config.yaml
n_layer: 10
activation: "swiglu"
warmup_steps: 513
final_lr_fraction: 0.0
batch_tokens: 65536
doc_mask: true
dataset: "wikipedia_en"
Each number is 500 + 50 x the weight over its row's rms, rounded and kept within 0 to 999. Layers, rows and columns count from 0. Numbers have three digits each. The size before them is the row's rms in percent of the matrix's.

# o: layer 7 attention output (transposed), 256x256, rms 0.0715, rows 43-95, columns 128-255
# v: layer 7 attention value, 256x256, rms 0.0299, rows 44-95, columns 128-255
o43 096:521448486526544630609467532566592526454450628524582465574432539543473499501536523491447501542460499473524448495458632476532488492558434541402390554509392473468543528519538558508575468458496501585478540500506489528474539555450478513523508506483550538480474468591447452393472514521424481493502489515559442451533553495469501469416391453443584474411483510488558545509421424538465479504418
v44 104:493601519419485471516656471426501507627473497491548486378490427471503596502579533424524518418498485515484474493445417532572466421496485428544520485518514568533450590540431570547515480517492492473544423527520506539466414422515475415450503502481535417485445502477592437558551491472554506479438502461575590531521507476481516593499587450509511470498488462564554471587552535478534529475489
o44 110:523461536426466479455574398560481573524494486459469527435487475496474585546478413420527561507561349528484473465436482438606580601476439517521502590469533541543420486520464463465505444523535458473600469465507462524454512474490503514522466565475552434544489478487487413514458492483529482510488512432487559575503499465553472585441487495484522445506543446490544432464562487445546456488541
v45 090:523558589564480560474491471504500454531558522515462441576462572515502526447433495546450522549417557548516452531446475488506490512441480489406450529483570499521538516575568580518502500481445492464537443564590505446408594499527555475480447529391538526494475540537409527524541452532486468471529492436504414467441525427486464472557599461436527496503462480530521443509549578426461532420524
o45 090:467456513548504584598502516411552537540643397438415460587473553458429510497471579476492581568496511429449499492447502512517426506512442430436548605488501478531459501531606521510463529417423479489519469542514536489406518535551544546527470565478484522493522518470466513504449509564464423476523546497525482445447569512504505510523534495524535509484553462486498484506466420561477551359440
v46 098:546556514519430501500525520450498571480520454551468497465565447432569501401386474547532488484460486456460494481557372445565492587567520547480524561532475635473551614566538498493484538463485516451498400522567458516517484507515503589471412579476538516545532478549462452490412529613488457511540530429530441510479442467523453613472506431530551464506518532482411490496485499500463415498484
o46 102:530510490525517476533505481498541521475547499501511547480564455405455459470459403551586547574589512575530479484521563485560521412637404533516522618557444506413487455494559523438566481505487466605518604474433436450509504544556502565495466530504549484476460512486482520497428492555424467466534484436452491529440514488529431579545493436510573516464526587497490448572469463515546485454505
v47 099:430466539477527484557510538466582527374432470541453509494528537475432526580415488554581432432443496481468517495467476504553497507587549396509500484588573485480405591561507422539512499512481494405509506488536505388522391477551439527540523499442534560531514552505544504464497451522508518451503573500563493500532357456459405510466537516502487587553449520526493447451500558484473395474624
o47 105:522531539552500458455515582583550496461450547657475471483531540520478492501468436555479457524503530501541510582421447451581458589558509484465464487552518481527474628545518415470498514548483579503556534485528460442455520508491474520518492613434508557545424503491489553476437485520475494493442454520562432490540500437423418524551543508570529487477486499443536539561512495433454489552572
v48 094:518455452465534516522472595562501512504512490520408493523610577551494554571502523529507535478486525475533488466493568391544424495537461510436444491500586471601476501439437486494575524424528496529416405440543509456610489486452444602500548531424491446421579523514442489591586463543530420497519508515463448534414444400512498494426486529497480553509542480524481594428475523466443477467530
o48 094:454520414509542510569484571487447555504579598550387534530578438433577402473555491623467458462501451415532574558545529527429407568450541434479539526518472445576508529524505450486489425520460472518466484527595532540491490555591487604634507603532536498553488581423437492525510479541429473405530594502434476525476511490541496475523491422516524506502507472475418526519421485483440467535599
v49 099:480442596463530524537554538508416442561486446469518506464484482509551661467547490481517349520474529559518397569518455569442530418423457541569495508557569583459566479526531571442563440533586428504494505483502625492423438451498402540518456508570524525452430596490593470424453564439478575511486526496517408485582460466499462518512532447576570396461537534579415507470480492491545565522549
o49 101:506441551476475512502478536551429425426446504578544552457413552558489571468436502526588440492448394540429478494495601484493513479479481598487533611482574520446506418571455503463532530494595472538531464389516611463448561459492489550439464422487556427529422537481453480543565613426495594476517469521492390553495547498534506491490435500529547446448555470516429495521578553421489578500523
v50 093:444447587417511466529416462526521522550413491451505472516544537466508485447503479551518584550443497469444529511536487481406467425580459418488500536465479558543510453543466408554471479532540482487344541568432476579396534588469464544493454500557514434498568462500452513440527552546485512568532442433498497488489519517502422421469592491481521503551495486506453506514578355500527517526456
o50 091:414502511428521477442382502435491545589386500555539535482520447470594487489474550568508580459563503552469427489573458477451463421532469462449581519535566554517482389499547541423559519447493518481533516558484358603591551459532497523411407547512576456508463463474475513557575483411537501505480415489461467464489511530516447529441548545390474485512524566427505554541515460419468481552445
v51 089:561485598505499431479438499444587436539583556544510570501445505460537451538421495537451491459492508476524482430492594459611484488480447499410430506503482499594516449513532528466528568454439636460544468481667514389514403443414590492500454579468530510525554566544380498525455505425542464484524543635419470497379489499534467533590514560442511483495472462501459499529501449502498522462469
o51 089:529492458545512489585514495520569495492705493498453553401463473504433516540537506475411513544444486426527481444523561542532441439556460435479425529484457494505421466473527480495505481404492545537462470445573458545481467523518489519576457474459523540442568577491419506432501439523475462399476486497456560452559529590536511476521542457490541506534500409503401479532530501536483558450455
v52 100:429515566450445501520531564552467506478496490524486435462586534478512464439529565450537446523577486471453470530475467392534471540474481454536524472473477582536553458569524537504434431640528498473568511542427494549500534532545583465579350515537373454559493481488525568497446536499443489574432543572559516533551531515437493489442395494436498505542424526496466568474500408449540522478468
o52 104:499454477479448530514486471520516577467492561530528474488509510452465384468461505517547478420446504524544446517476518454533454381521351464425623530486481484429431495493499530565572411619492455536573542522474542491553487551546489438442590500534438504510470462448497528527540507365557468536476597409454516510482451534430483540484544508505531521497451574587562438607465487505556507471438
v53 099:506529533382538530523480455425529503526418662453590489454448500505445454517514502516439546404478500503483516558461484544400555513465529494508511459537524533499497516468467460583529449485490559549457483499466439415434494578510418412511539530521476515511451493552390506486491418506546481500581553491464461534556492575493415509546472525468505494438448465575508481554495558543519549584535
o53 101:487444556506540522528464480423565556450425460425533418414481479517560509591586519462437444491486469574494478556423494492476516436528485514553422472563549548613459497458445508448462452494463548455497463427486443496506493497555559459550474451454467486566493481607506538545410424460545445518472509459456501559545529512551446525469524579412436483345481544490478584504473513491445535574539
v54 102:526496553462413472521492506536475454579597485545521538540520502430475498483516583505520501504545401459536555516429574504427542484490545452466472511474492616486528501530532515447558560588531482509488443465535566583512517567602555542521461508542614439576422546530448536573544505456389542542569515494482572497534528469566448550557358621457490633558450486563533507486515464457492582550442
o54 103:522529496487455514503464475504538464525540460456474501508522444449493416505429541470489582467478505539496579518471538561482509449454449499460556532470492561449526494460533488571628496510536546474499498482466576451516564505575435376517460485493605476456494487458457467614433521474576539570488598440445547505472418505497492611526428475509511506535488545572472521535595505518392510450512
v55 097:518514534464468488514589528530443492488505444471563489445528535428512517537472481524507568573463535513528466425518510564480479609443515630499504540447513527393520469607508539557522518421475426467446524400597554480645494435500530533520542479540477506534604449461461561438505457531499407480535540422421559526560506482483591532482522479524498493495562401507588464401490468436440540499530
o55 095:505530493510494427530550489490540430405585513527485521496504580443517457531555605525508455523471518526507469422589517450502463578497444543450520383475463656507517509506493556571573445544463504455443551535490487538569512461476576500436456444485434497486514500487524547527545520553418543511487465512403544562503543473569584479416502457484417535585563504501456442504473465489486542402541
v56 088:563502476628482553490478519554492465466499503517556586503493532458499447576475434497547416515594515469415459564493523485578472491476469456433457472480556468341444410476535494498503519518480579509561405448606515604546464558451566440486464476404513419522531502441392613512460455502419565472508425451452556480508484421546536543562389573407530468467519546497519522544484508487472511420524
o56 093:584575509543448561595489502541536467525415524490496582578436538512463510526522554544411475490539518456545492478455518558462525475468568430403507523453495546468537505510560579509530446482528529503490485585614453487435502542409485469485560518436498467466571490433453520482497535561444532515541499536590499518371530502476498426534440435504473476513474571539547468488396404568497448368464
v57 099:498438558531451493532465519455492408544551553532549647471529450472507457544522543505492610586401553515490572358565495521493517472452503447434489521594534484405486513468505447516505540468552489479449507440441588503349456511545494474470437492466451471492497422485470504462633479507545528460479466504510440508436536550501571556487414567477498552435518400397497572488459561515494500479444
o57 100:446532543532430500505430456582521481469700459442482607446443525508506503561543520570390481467446458521525495495516507541420484535437647490489567399529587513518514470424575483435448567471512490460521382568484495483459527465477488514524380598454394441544441499591417528571497449499476519461494451571553470448436511607556571517520497510555492528485482514387479508501551557501522588535533
v58 103:458501473472608528478473522436543507525490540494521554473497550457565535505600491438529436494517521473527443576563468442540554573495502515539481492540458469477434481530536541466504438533511538565552533548377515644445596423533516446505431468574500463460468476482496540520494594479525543570437445425534422474498440517401478561437561463525468429503396538407509467554532447545499529532489
o58 105:452556482404539508500461461510442525482363442514518456478453523555512478524430514505541431542556428504538447545503514389564523427509489497517478573496560494472481440570466496540501487549458528587594583548466530558450545485437503496451473469499559591542521473529463467516573550523466492579506458516544496491487477483418460470581441550477579506486402473526498448459471468587525461489466
v59 094:484519502516498524583488560486489501465490598492437537435455518506475525566487448488464487563448441544494449425386462388439446519515484491555513402521527576484479578436480560457429537451553488585537518407428542565430515540452445478499555431546465479451453543499525529481424524446393536510503468554558460496406514439463542415456510514503366476492467509523503499484468513491433566475470
o59 094:517483471491525578434445523451363466449479447460516396510574518500516502528488427565563501524409478555483424523460502465435546493603426500436557490566469511540524554520483574459512529468489478451491526428505580535424441475562474500503564540480456515535498526556441453496385450591426508482494456571522400519414464399483479436437525546509414451483558534529532532447458511558545548548481
v60 098:564474469483561544497413453509506458598520521495501469558513594520494618441576501515569482428538491498537456454439357452466471463487515493529502549473560469378494409545514427487555532553462414547449506383491445463470440524464408447515498509465570500466591514472548469478486517446522512442550491467455543477464488465500509471642530534459487552577419467484494516512488404561418527497445
o60 101:545540515404517468571441576560483485576451486569550561506475495461420583528519524547495495426565468397523475472541531479533461539520467448495542430556548508546516489539543431471453537481416564492510505547523542519508530482499464463491486507443516495456508541413517517377446479475541430482526525512545474491514477520476513528643477518429557463524463402525472489497542347527399544472560
v61 096:548443442536490524458521525447574470557471475494518593398471593476507505461520517505492525480429535484489475569593463435538467553395538591579453499467533546480480432461519558453559515533454414452520484454513464474471537513554521456575496433411497512498452468524441482507574480562527535455446423596548389515437428488485508415539511502481505499532463460516506557503500447552525572524524
o61 097:462406469547471494638425511496553493499413513505493467468435523439362501485478515528495365390454584440565390444572497506611359535418518455494490499442486539507541460557546498511372542508463524499557517571462502384493481476558496535552465486485580546430494507498460547481506458603489514473450506471501452485471443491461527485501543545572467485533479485570494443422560513552520575446528
v62 095:448559404486496484493515494454530390466509423522508410593589470485512464491529465430483545541475543553553492581475527544433558510531558477544532448500443537523525583500419528361466485520574461509420562505452551556427530496570516472492443517570605496343501519537490500489503510382548571578379487500588490482525510558466534429453556529482564532529422480495529472533559484446549415464481
o62 100:462522451399380570462488486493477509523454501573477429429467441586446489478451426436482586519463546453507436530492456416475408500497558583482575564483458551431397498486492596452472480479550484478527465524477491587427591455540534467469474507514522433406455475546511400595612519438479573478515478493490501539473551502526507469469537536485527456532405539484438540463587567483569579540437
v63 096:483518543435480521580524419507498406427465379582486515453553557488487575517592555470581553488516446506519411462478532495475520452589485580531506586466535479466510482551562428525510609565519521539465436513512445474493524519435484574552538472492498571435506476515443507579593524541543465531514534554454456563545529591446479592475484504458517602585504386491411513405506453520438505536553
o63 098:514548549496433408542469473466472510492601538427483579536517485438479467493552454493553485417544535442620514520489544554546446508539475418510519379567525484538520433466500483462496494531456536528549448569471533426581514488547514439567549417450466423517392522472506541569519508444533517538566571467399447524526476542458456583558528444573610548465438473489494407503498516587451542560607
v64 098:438482456543482504410420497489584498471482509521551521515425466452451508495537483487440625435438455519505454460489482517571535437585544477502527467505424512462507523578477512421479509469522429519373490516442462586510413439516490533521469504514488528435515505479474504478530603494491514526488506558527602552526542587476535449437330465524514462535447515509507430484523514512448479501488
o64 098:394506544473494539428542503553524582549495542548580491484596523543463546438485498522555538474500607494426448584528504500600543517502459517544335484558480494479620489415470504429437543497471534482488473563617510561519463468492460473410489480400563521556472527527509487445534575445549505488453416551459471497468470492498527468475541559523528499451408531481526521457550495469502545522515
v65 098:488435452460560499488405515465492505548505452479551463607447568529535474601470596539485520543542630437467510443542507509504491412503525431497484612448507523505508510517483503501504433541513359460440517628454452532463504546541514505550447532492539525486450526543493406556617510486509506467495513577492527424419566498534469498523452473534540618503480509485485536502509525495481477570381
o65 102:437514502549499466515468541513445513439515489519505492478502531452497484567435580487440560490486508474557454466561500486566340534523524419522575497517523518551519583483506503514537455479420421479406524471448453462452560506526489450565437519457616493411490580502545326469521471553579464529540538473481488521513502564514513486559439587424580560549417531440443541480573485494492576453566
v66 104:558496538485507529549410442531504457537510506416520504493435441544490463433451526483526500658524519453483457479537634386563429477474439364490485502459560437486465431522455451561514534555454558496480441472579481444514431594531547485554449434506513534535423520501697500430428414483496494521490511490402490537510447434516542469508666454490505538526552524497551494412493539530559426532566
o66 108:544517458578495439608434573570576441555549544523453557403457440473524516537538529420458540576407449525498464433485495430505530496525524489475506477486528490527445468540511492515523509487488532441526492572547496602425381540436478463581493475574394456577478503415458524453525455485552473464513461491424421400495558455531505468551513445487543495609506541513625652511472468498461451436522
v67 097:426496409573564578450516485465592446524465523521557527538541533520468580503488452505398497415516526487499408569531585536493535487543518500503477470460533369554403438407475509437403456564497475480503591482536589483423566484583489555518491435617511558543490478518461575522455488526504502536416446545516518448486484455566541571379492550563488467483417460477500504606479480469552486541460
o67 101:451461447515497416389420501485538423484517508558535451529443448512539449489407570466399492437526532455497517576461547427507518512435573502514474497446486396537497577526444515433420424510489515507500494520584529576440508499528532595451534484593577571473592552590490472516506502561488514591413501499569435538539474456515506456545494498475503489574420530524440568461519527576565508551432
v68 097:535557447512501547391479506447552488498435538479566489581408545479531545480503519457492533543539533467461404570438489474580457391544468480490558479478570459431450512425467594540426452518488551525591390517439558573569485426542426471509374431485494578428503617466483508507505528459429476423493531607575574560528426491437511530481464516487493473498360511577502537514495536554506516456540
o68 098:440511468448460549547538452435499559486357519464541443483536497517529533541514504445506526547536487468468529623468576401558506465520376475550327564534521471486513488480421485515488497511532487463541449492544451495428421450439496484509470550468507523483589498536492548468492505513536520560529441472520471575425475525551526587498489552489479502501369467536536550509412514536499473475555
v69 094:545456552473525460510457547512531501571516465563488468506547492507520556536522465507536585576528497466530416594475571423481535504496547507482477420514605414543498450475585521438615581403429458412619588461550497459444590484522390492441492445545585559548489465456440518490622537473514512540584465471582470462556507503469549566505572514491439508442467472497480549521461452529526488566522
o69 093:464511509410479393510483527543500483510513428581545550527475443521571594493455517492438549494553501547540519441519508491476524507420624467451500496466542422568489511532582553572474551396436517466602563530537522521462518510542469526465446510482529517599479446550506512560432457458481604434446498527533441462526483508574586603483530439557437482576521478560421485532476552447450543449518
v70 090:475478534477565491515502532477469546549467439522452514442489529543483478543530502567553503446480543484444479409468474410565503451525482504420510398545534578467442543477516554544516499507486425559562483554554440440602409529506412544492444500454486445522496424534459523455521451420497505485442544531462572491567427543570439391449328526508522556510559453442496496533444538459505539492526
o70 091:488506505555452520480513514482596542441394588465510478482416454568504489531465487535513499466478460462471553530538512515473518537523561599532513375555523436510585508535416489592557472627504536455493482529589491470507506456483475501573550514511473532590458557617434421523455533475493412499494481588444603531548492447435450388502427435447515550482483547444542521506451597456566568513570
v71 091:488387561506499487538456534571508496474482476517573532411500560527556558623523516538606489578509489437449402467509456519447536531450458476426444388618600495527485483503514540476495505455511491541593568482577500478446452497556576553542512456542442495499570456546425511486482510536538445439442506411437494507485481614497458597531527489464573516488561524489475521464434562498563554442467
o71 095:503498530463480556538484517521557393472379580465488645425479456471613476507521416536483445531531544450554450485529545525445494534489567506472520455525543502558549397480575513496618467533541541570578577554513434517476458543554561581557456504461452484494511476602429456483489513570478522559466421508419445515463488577520513507499468499536467527536506489576524493470511624511514402452440
v72 092:478515499498455577410429531545550478449459557517432495487506491541512508460482456509474488522467558459495447505544544514569467495490544540476515437464586550431490558425492536468584457373504473507473413479441522425448397568575567450517470475486462506508538516539451514440492529543460521386558514422467521462491482542518576452615470491388462528399548521510485510460448554494477479521511
o72 093:481489510431462511584445469434536469567504603519403512462511508469555489506478451526469506558440553427451503538504502537430480509448503588446513492484478489540519633493516560518476527489503529448483531413498469541452509585566483538487526404498503552444564498466518540521415562585507612384511519513424463622419588533486552439625423495507462557475505490588404605536470469411570504459529
v73 097:485482497484499447518541585494405353574523382529462533521487471520535545483529442642572527420510500430567561474470603442530461472461442415486502463512522466422542483502530622568479541509501482489483479443462415490533559449557555550518443583430510510541461406516485480504518469454547487455488508525511437458516516477567519532490496556572478523499415547474556517487430531485517541506488
o73 099:484460512573478463558450482514513514499533422497474523491458485482490483519482500469581507495490456492570513536534482459469478475560420539619547481430480515463512518440488482567454545550460546439492471551463494536520537493433514485581524547588561547479481468447541452504489444469616473444510532522507529461605449524586479559475490450504458514570500508443454497426510607547519471519538
v74 097:496545535512431477480587461489459569555476564544499529457529546461579623507512531543564481429462502493491520525391545509454533542509544544557470465542575410477507558491470550551406490527521595513481538462476545488484550583597502479509512526528436462465479462501459584386528510533450504480453529505411484486590587509421425553522501452552457499520560446496558520512468558566485497466594
o74 096:491416513575499478524455491591559538455422455539463547447439518491550562544502415512509473417473555536544512590514468416501557500502497482509515515478530606509462458478440412420357497534510468545563492480438518442502525511501473553460514484473453583539481452515484604543468523522505425582444480527461418483569469607495505489581511507524405468406600464508583581544532471498532432527495
v75 093:432480480473511549630484558524477503529484465457481478447519471530569434508470469458487458652472525463491528385502479480443515479570488508482545496516553534596520492431515457575504628508523561449628619580437516535517476469480558504543431431448444531545448533582472547493626445559490462405462571454438460597453500470427516518503573471535480502503523488515510508516494529497487492516533
o75 092:415491516520467501535394594447476462536529514496497485476451407454677543541467542572487442499515509553482524521443459526503428490556429498514482436507512423510420444493495437548511538363528518458431586491502476427528429469525612480543504502487464525524426543625467485525464449514527487466547528527465424483490464481456499521543574492483509586529588524474563497457446565540512515510517
v76 104:471497484395519524543500468491474531557525436526447555422488438562568558443608478466443515620558525619486549499496483459463534458478525559522498508474479484438423483528519414487554572535501494618460478452473413521583588498442535496523467459539586498491469472493516485469538483482478496484560459571536521483526543535466420509584562511509456503625503468610445502416557537451492489497460
o76 106:505523485448558480504500487529525518546384562566413513450436423568475561613566535524550556534512544576511482456564473415500482529466423505490503436460484598491491461442529454582565594503475581470524479564407552463553556528518530385522583488506542342491438465496433443557571518503493514550510451510474491511498455504509418578490403404573519572538468467542542461499507555484434593503421
v77 100:513546440447501450521605432553478493477493445509466601577516503587562489573527496488530491461483474513504520472419504577454521423401552515488448398494431422408516475392444479632512489428490510555496465521560484515454498470439436455483570489500501453518570451518453586512497507493484479425526528513434567504608536482488540524537549559489460554595567547582449490554443536522418491499443
o77 102:596476517467564489484550486506486510547443398469538577550568480563540637463617483562446532433527582460605490460444532483427548591486532443478468459453409551503463497451432469396469589579503505459463443538432540490583513466527567542520532559496507467474543526552555528547424494483409441564530512493494508542439429533551565558437436476519409503560484555472632416416484439507472563574421
v78 088:531539552508429498465500429489523395556522400483491548560475445534561615457411537558513525459687514481473517372565465614518513423444540510533476486495520563462455486422584432560510431540480541432470493492456402448409557518595504477516454375499495488522549546424495440595474540562481348479424389440488448450540435465579544531507492522427535522522499568551501492477480473488504527451438
o78 091:495495514492446460462563475557512435484557492548452582525525494417544554450470520491435487407594540445582505351489590507583535480437551458473498512464493516490506487485628455538501555428459494426460576521481480437502551581541537522530506430537516510402590532547581503484468461556483572486469624437516493498463507593535594570475393491517568485590566457517576470474472457597470477393480
v79 092:499541484482489436500507493503503488527508492445472508476465435488535581564569500545603449559610499480479498562442611504540530490468475398443474465407445510564450456547434395539548497491487516493540432545518523512501546443493547562534490502540474502533563527465558530595354524552511449515562591526475535531505382414447451581546604476561568427511618481474478531517499471464556450574542
o79 094:581505441458473440463569482560550477572499500460480489506464387477618493534549482490570495507537572583543493484500556517496540499559548487492495439514499531494510508517467415547658474505486549415475484514427577458522529516543586479526516441571550476498534521456526478569456473576542529552515423479471509521474413432481540536493495513425547530541529516427506491473499518473530407472490
v80 094:497414440490443487509457471472504499483515443509417560445466512477484503583486470543487450508470551530478534464599536517528495533529545475415492444500498468523395539372482510492556535452582465535462535459464522459582482543534494552497471465407558592533443476526560549532577550576457428497424511536462409561487496536519496431607493525440471402468521471578463456435467570563440549488483
o80 097:476401448503487469465507558578527422498429493493441525475444522565499530497590507609450473475482428608486534534503523482496452614497567529392403483457509477531414493443559447545437579527567526446543563449531432519540437483544530522443520521512585546477505489543454533497538519643407527521421572581429459519576483487510503406450434549532448508454537523440529506513492623485456602469531
v81 096:532509552494484447508528491546441479538518434553501585507484496543501489523473517449524472542465485470442456479402571470461549503499518448452500513512489566492562455531464480579566457488472524564491508528474634486551493560548503505478546436503556554570493506502433451447535520512434473433488542494447552522469511487446530572596502542609603555544583475480519509504448485532531409588592
o81 095:528476522592495449503517560516421471541407469520505518467453527522589503500503466478477536489453529533548539412483468513445552525562583531453550464503493505491483444512473390517583611443481440506474505435438593461463521476447480602570451461548478491564504573488492479490402572457479404553512540568446421424468451452541467565553440478560506547620533456419509563531494505490561387529442
v82 098:490537537595434533497540502491476434469468480602476498534515468424566420600513486544522520587483534512492619513488512519463428501509470474408550511490560551471447575414484465410599479531483533455546512533493496601478439479453569449561476421413474449569463576500476495485508386557537598488477518414429577573522480407423483423430525455494504472490623487490531462526470533518505484444507
o82 098:448457581589422530513542471554508455482309546554485562540491472470546537516455438579462494462532545554520593544495465556495495532444593534428583521495563550525533567536512473513535552455604549476462501545584473404442434528439478495507498571463469447548597562481575497585541450573492550497504451440519497465413483447486524411557560502582433482541549517515504460491478519489538442427478
v83 098:445507498466507470480597554485532459487495613516540548528470471557484465368419483529478473485460524518508542471559486510619648439563510554534465469546424488498463535525462416474457503546445578513494547498495465438541470551490511535511517484430406455529546500491425535534512516539489415535487555444424494516476466570604490532430530522386411499465492456471499484557481550554501471547494
o83 097:493424498491462417491503537546591527464624500539565472486484532578535385497506522415447436467523433551500591450468467544542534483545538590580358424487480546484513557530462522503473485537470435485450525522489451509535453509455465515505514580522415611490576522514554461377483506522430545492460584492524477525484555523524489507623491469510450580489535495456559508559405490495513500607466
v84 106:527513472541492488422578448508518502496529487481477470461460502491492574509581554433517529474483479411421480501498496493457499606491462579499505425480388532567544520418478473398395435482496477565523574576508412478440480568544496549467479710454548533502517454508546489535533568490455501513396477538527444497486549542531553612530510531418457371511423553481419490493506502514501353538414
o84 104:545544393447476520454474584538512557520535414450495524525480437480449570469447511460537552506477479454492475547508492392508421515564547529512462506455499439461533490424519496476447493528452481578528535490464524467462477513556494617429457476598485502464513530463500412453451511428490453429509639548512491528539547587472555527573475520570449527375473477520577395497562532504492466481407
v85 089:491531467492567474548576542505479497427493454513467441483483463345516549473546477546542503476527405506484447550490398497533487516522509502536498484423529596519486565463430514575434449538489544564514564445548595516570373430519568525506474547542490463502453480521558513533472461514473492485399562473508526459531420521552557598407484523505554458538470551568550494493515481378423477434556
o85 093:514563507482501581510511440458458476540519524595567452493535493500527481449560390533553512495521435497480505527430557462490494523547362611504512605487428540484538461429431571543573411551506564594452540544525515495531455498585560560485461508505454533424451480577517451492512550577512469487541422478481484583449361438495456598467440457404539502420501515519625444491520500472516446502482
v86 088:537520616479492546551517474487488506448488457503407459533520610444611489508436570553465484574535505466482522529557472456438432434550558476490501561412453497494469519471534526573558453451564463551565484468532456517560505435448554431498540567472507492448517576480463459535403518458505466524607529563449560478621454517469497513538628515565492553604511408546409495413597549494471554481540
o86 091:530511558517593505475539495472466502394456495454468515537470466459559456553489458560497518553512417546512466462522568454502425578534521523551559569465535601508464558522518393623504487473484572562496481508469501479548576482517537469543547482494468530407392441401508560563533535550443518495541460452503495463539509426493498476474377478522529446497485346525611470497580453485472523394560
v87 102:407457519565526552478479365529472508516511475490521494441495477499494468509478611555587520526446553466475510458499456637515559586464504506531464430534536449626546523531485529471485464463503578462545543497429492478534413489599454491492482527462456561504537609496426429509343614496497475558451417461499575520433433433474523515485500491566537380494476527419604500556524529509620468454636
o87 102:494473452410496543465499436605530495476500540509454492387503473536533491451526494429518418515523521476434492489466532523485514450444437538519481507543470456466517510563592490482519448471581414502469591504438418503483533555469522576521410524577557621445517519459398506494451530488490495414488579564578499494475501467425563454451521532594488489504559445418493563456560469480666365534487
v88 097:501615411570527469455543498396525529460525433513437468514491509459422521440435549491426440423542507514481431478474536414592524521438460452553527544522495469544494510474430523540463497483450515454536479590492439494465494561531561514501514567431422446530448513532612440526368529523534448449450525614530553495528517540612442411498445443445435623533399448518531497479512490446529521524466
o88 100:533466457609528472596630463460520556538599524573468524508475547505368498532401435426521537434484486473498477425483498418618533540465448491510580523480363447486460608629439469515406456616517462497454467485534516560491483535524476532540559523517489457461557504520558392489501493554561424489476530461467564455532526547452446427477467501444557553449444576534630499534439549510554545534469
v89 098:520501628476480556529450441536459476490478517469495522445464471463494471466591503524427422459448515517463550513462553474513447496527422590455473594498579414474489552507537455420581538491511418598544508531380509473582507503548497518466478422467516482395480519512530494478493529474423443529530511429549514486344395492557429530441439452510492398443535505429496504489494476560483486493525
o89 099:436527518443490538514540419524435510449466553392439456534452587454498487602536497556523391621488494389527540537504493441552586441437594521554430465559513549445506581571443501520419523507508500469530531469418539525501523473482494486493455439531440539592522546474377505429527524571462456475491472544499447445431558476509505477563429465507444521402558475432458618570393526515513489463583
v90 098:569505444529537450472580515462594530525433587456440463443403487414482555497536420492428529503495496508490490508477508503505472440550581451458556500527564545503463598491457494471506617540457570516538471544519511553524523670444470505513569532487483511483506461525542526449515553466425511430453443431535442480598492491524514483505584551430328593478435579517541421497491607558507529478504
o90 097:520477495451544522468497504445581478557352505464514444402529528448563566602486484509477503515567533503470531521415453516551610510510481586517467626528493477435542464495437470539437524585553535528588491496543424538482551552435441500489495509415482481540550483533544488555459479550530543489438441516518450524540546537440443603524486519513411443443490451553609492489373584504511533504579
v91 089:529508603451441545481557520488509509508493471509498515531505539523537470451524580470458474563462497523496575469601513566534520488523520506468499604498590517520486418477489542493533610478538503443504439503398405451581504492498597548481503503460504509464442476515575391479542558453508508427489560511535395472486575533417521496554506510445441530484458579424481519489474501548555476531485
o91 093:500390553513494486549463450538464476466543579449509471508518532507455436566512400521477553516430445491529479553495485515526403573419479507534541498494451460553570463503437410645525582485541480443507527503352497476538546498427526450474420486509540483500375466480541448438500480466577482437531451579521516504611541591421532510601498469455503542505460433513414529490495460493583531485530
v92 093:562571519434457540494482517529544430469540549472433515450509488455464551428571573474495496541500474494523493490544568555475522594425488503501524475493531435396522527442485447484501518460522474501519441446482562488543462566499653534461458557389492561482487572509504514511541437495442434505546556635449475555442510541473544509596530520398425540499503422566469462461520450506473583504451
o92 093:568474463420521490537507521487524477502655490464353563469532500469417469496536587462509457470419430461514545495498511494462515551444586435503527491482539480451443434473516425495494641505565501469460451492543541396473442545447509508516533529484413494495483579421449511578525560468496516551525656473448516500484519499435500575529496516571416529532535485542498431612509479476421580421520
v93 098:484541480463458479479502475515535379545591472494452535531429456386457516544451552487466486485528484500444487453478500497552533459484481566394471556635531551577545381589489566509535511512513591578510445494391525455505464556540525476481497515539545412556423595446554394434482558504419434457499527461540477529503463429578507448513547459444466480510471433571476457559473563518506470511489
o93 102:479476510481501473569637552498441437519519495452366497544430528474483557523556455496499545558456431522501476420461515536529592502482416548433471588451499427479488498495510477481508558489484521514451443534493560499468506518493472497533463408565531435513584511368428559422452548543486501429484628466539457448467472560532534479508448513554440557503585449463540480583525462559497394547551
v94 095:480558538520558486526436567517539489472475574528508517549559479387495530524472466572630523489432441480534523445565440508514503502582379568465500590569493520497512548594499495504449526538467480442520534580551484491564557418466480479515483507528540437431466552498489503453613445529499513499593461529480511529488475590468436606492542534468397564482553563479536482552448466447438501377501
o94 095:451531520568487493536543471370483529505485464476488482504491549560543454477493478512578531451547453539410561587518474520475576531499431545526391624526561512537527522473426524500528552544496507508517465538502474448565484542448438530435416495478399498466452456505533498471496453504559468505491445469554479521574468519464423590578564476484422562508543492450435443566533499494464490483530
v95 095:500530500495534501512481425461524473581439453477572535522549515574400376522392501496533534545548488595492640490491444488447515437530463584458534463551480462552484589467475525537513470517504463477594507533406541530537546538582451477504501487512506588550478477518571550449530375529542495565517555391508574489485565524491524482541536501410521581534559544520540461587472515464480432432429
o95 098:427630395453465533501490496409531456529317484463505522475504454554501524485472571540527509524488446441575536494541501525547567477555476502490472515510537421534392621514517448498534491521455486487455530540517559495550449520526500470522496452498475515442583492570571503362458428385559450550536550508532508548497584576477500536531577512480517575591529512535546580502438488503460460519434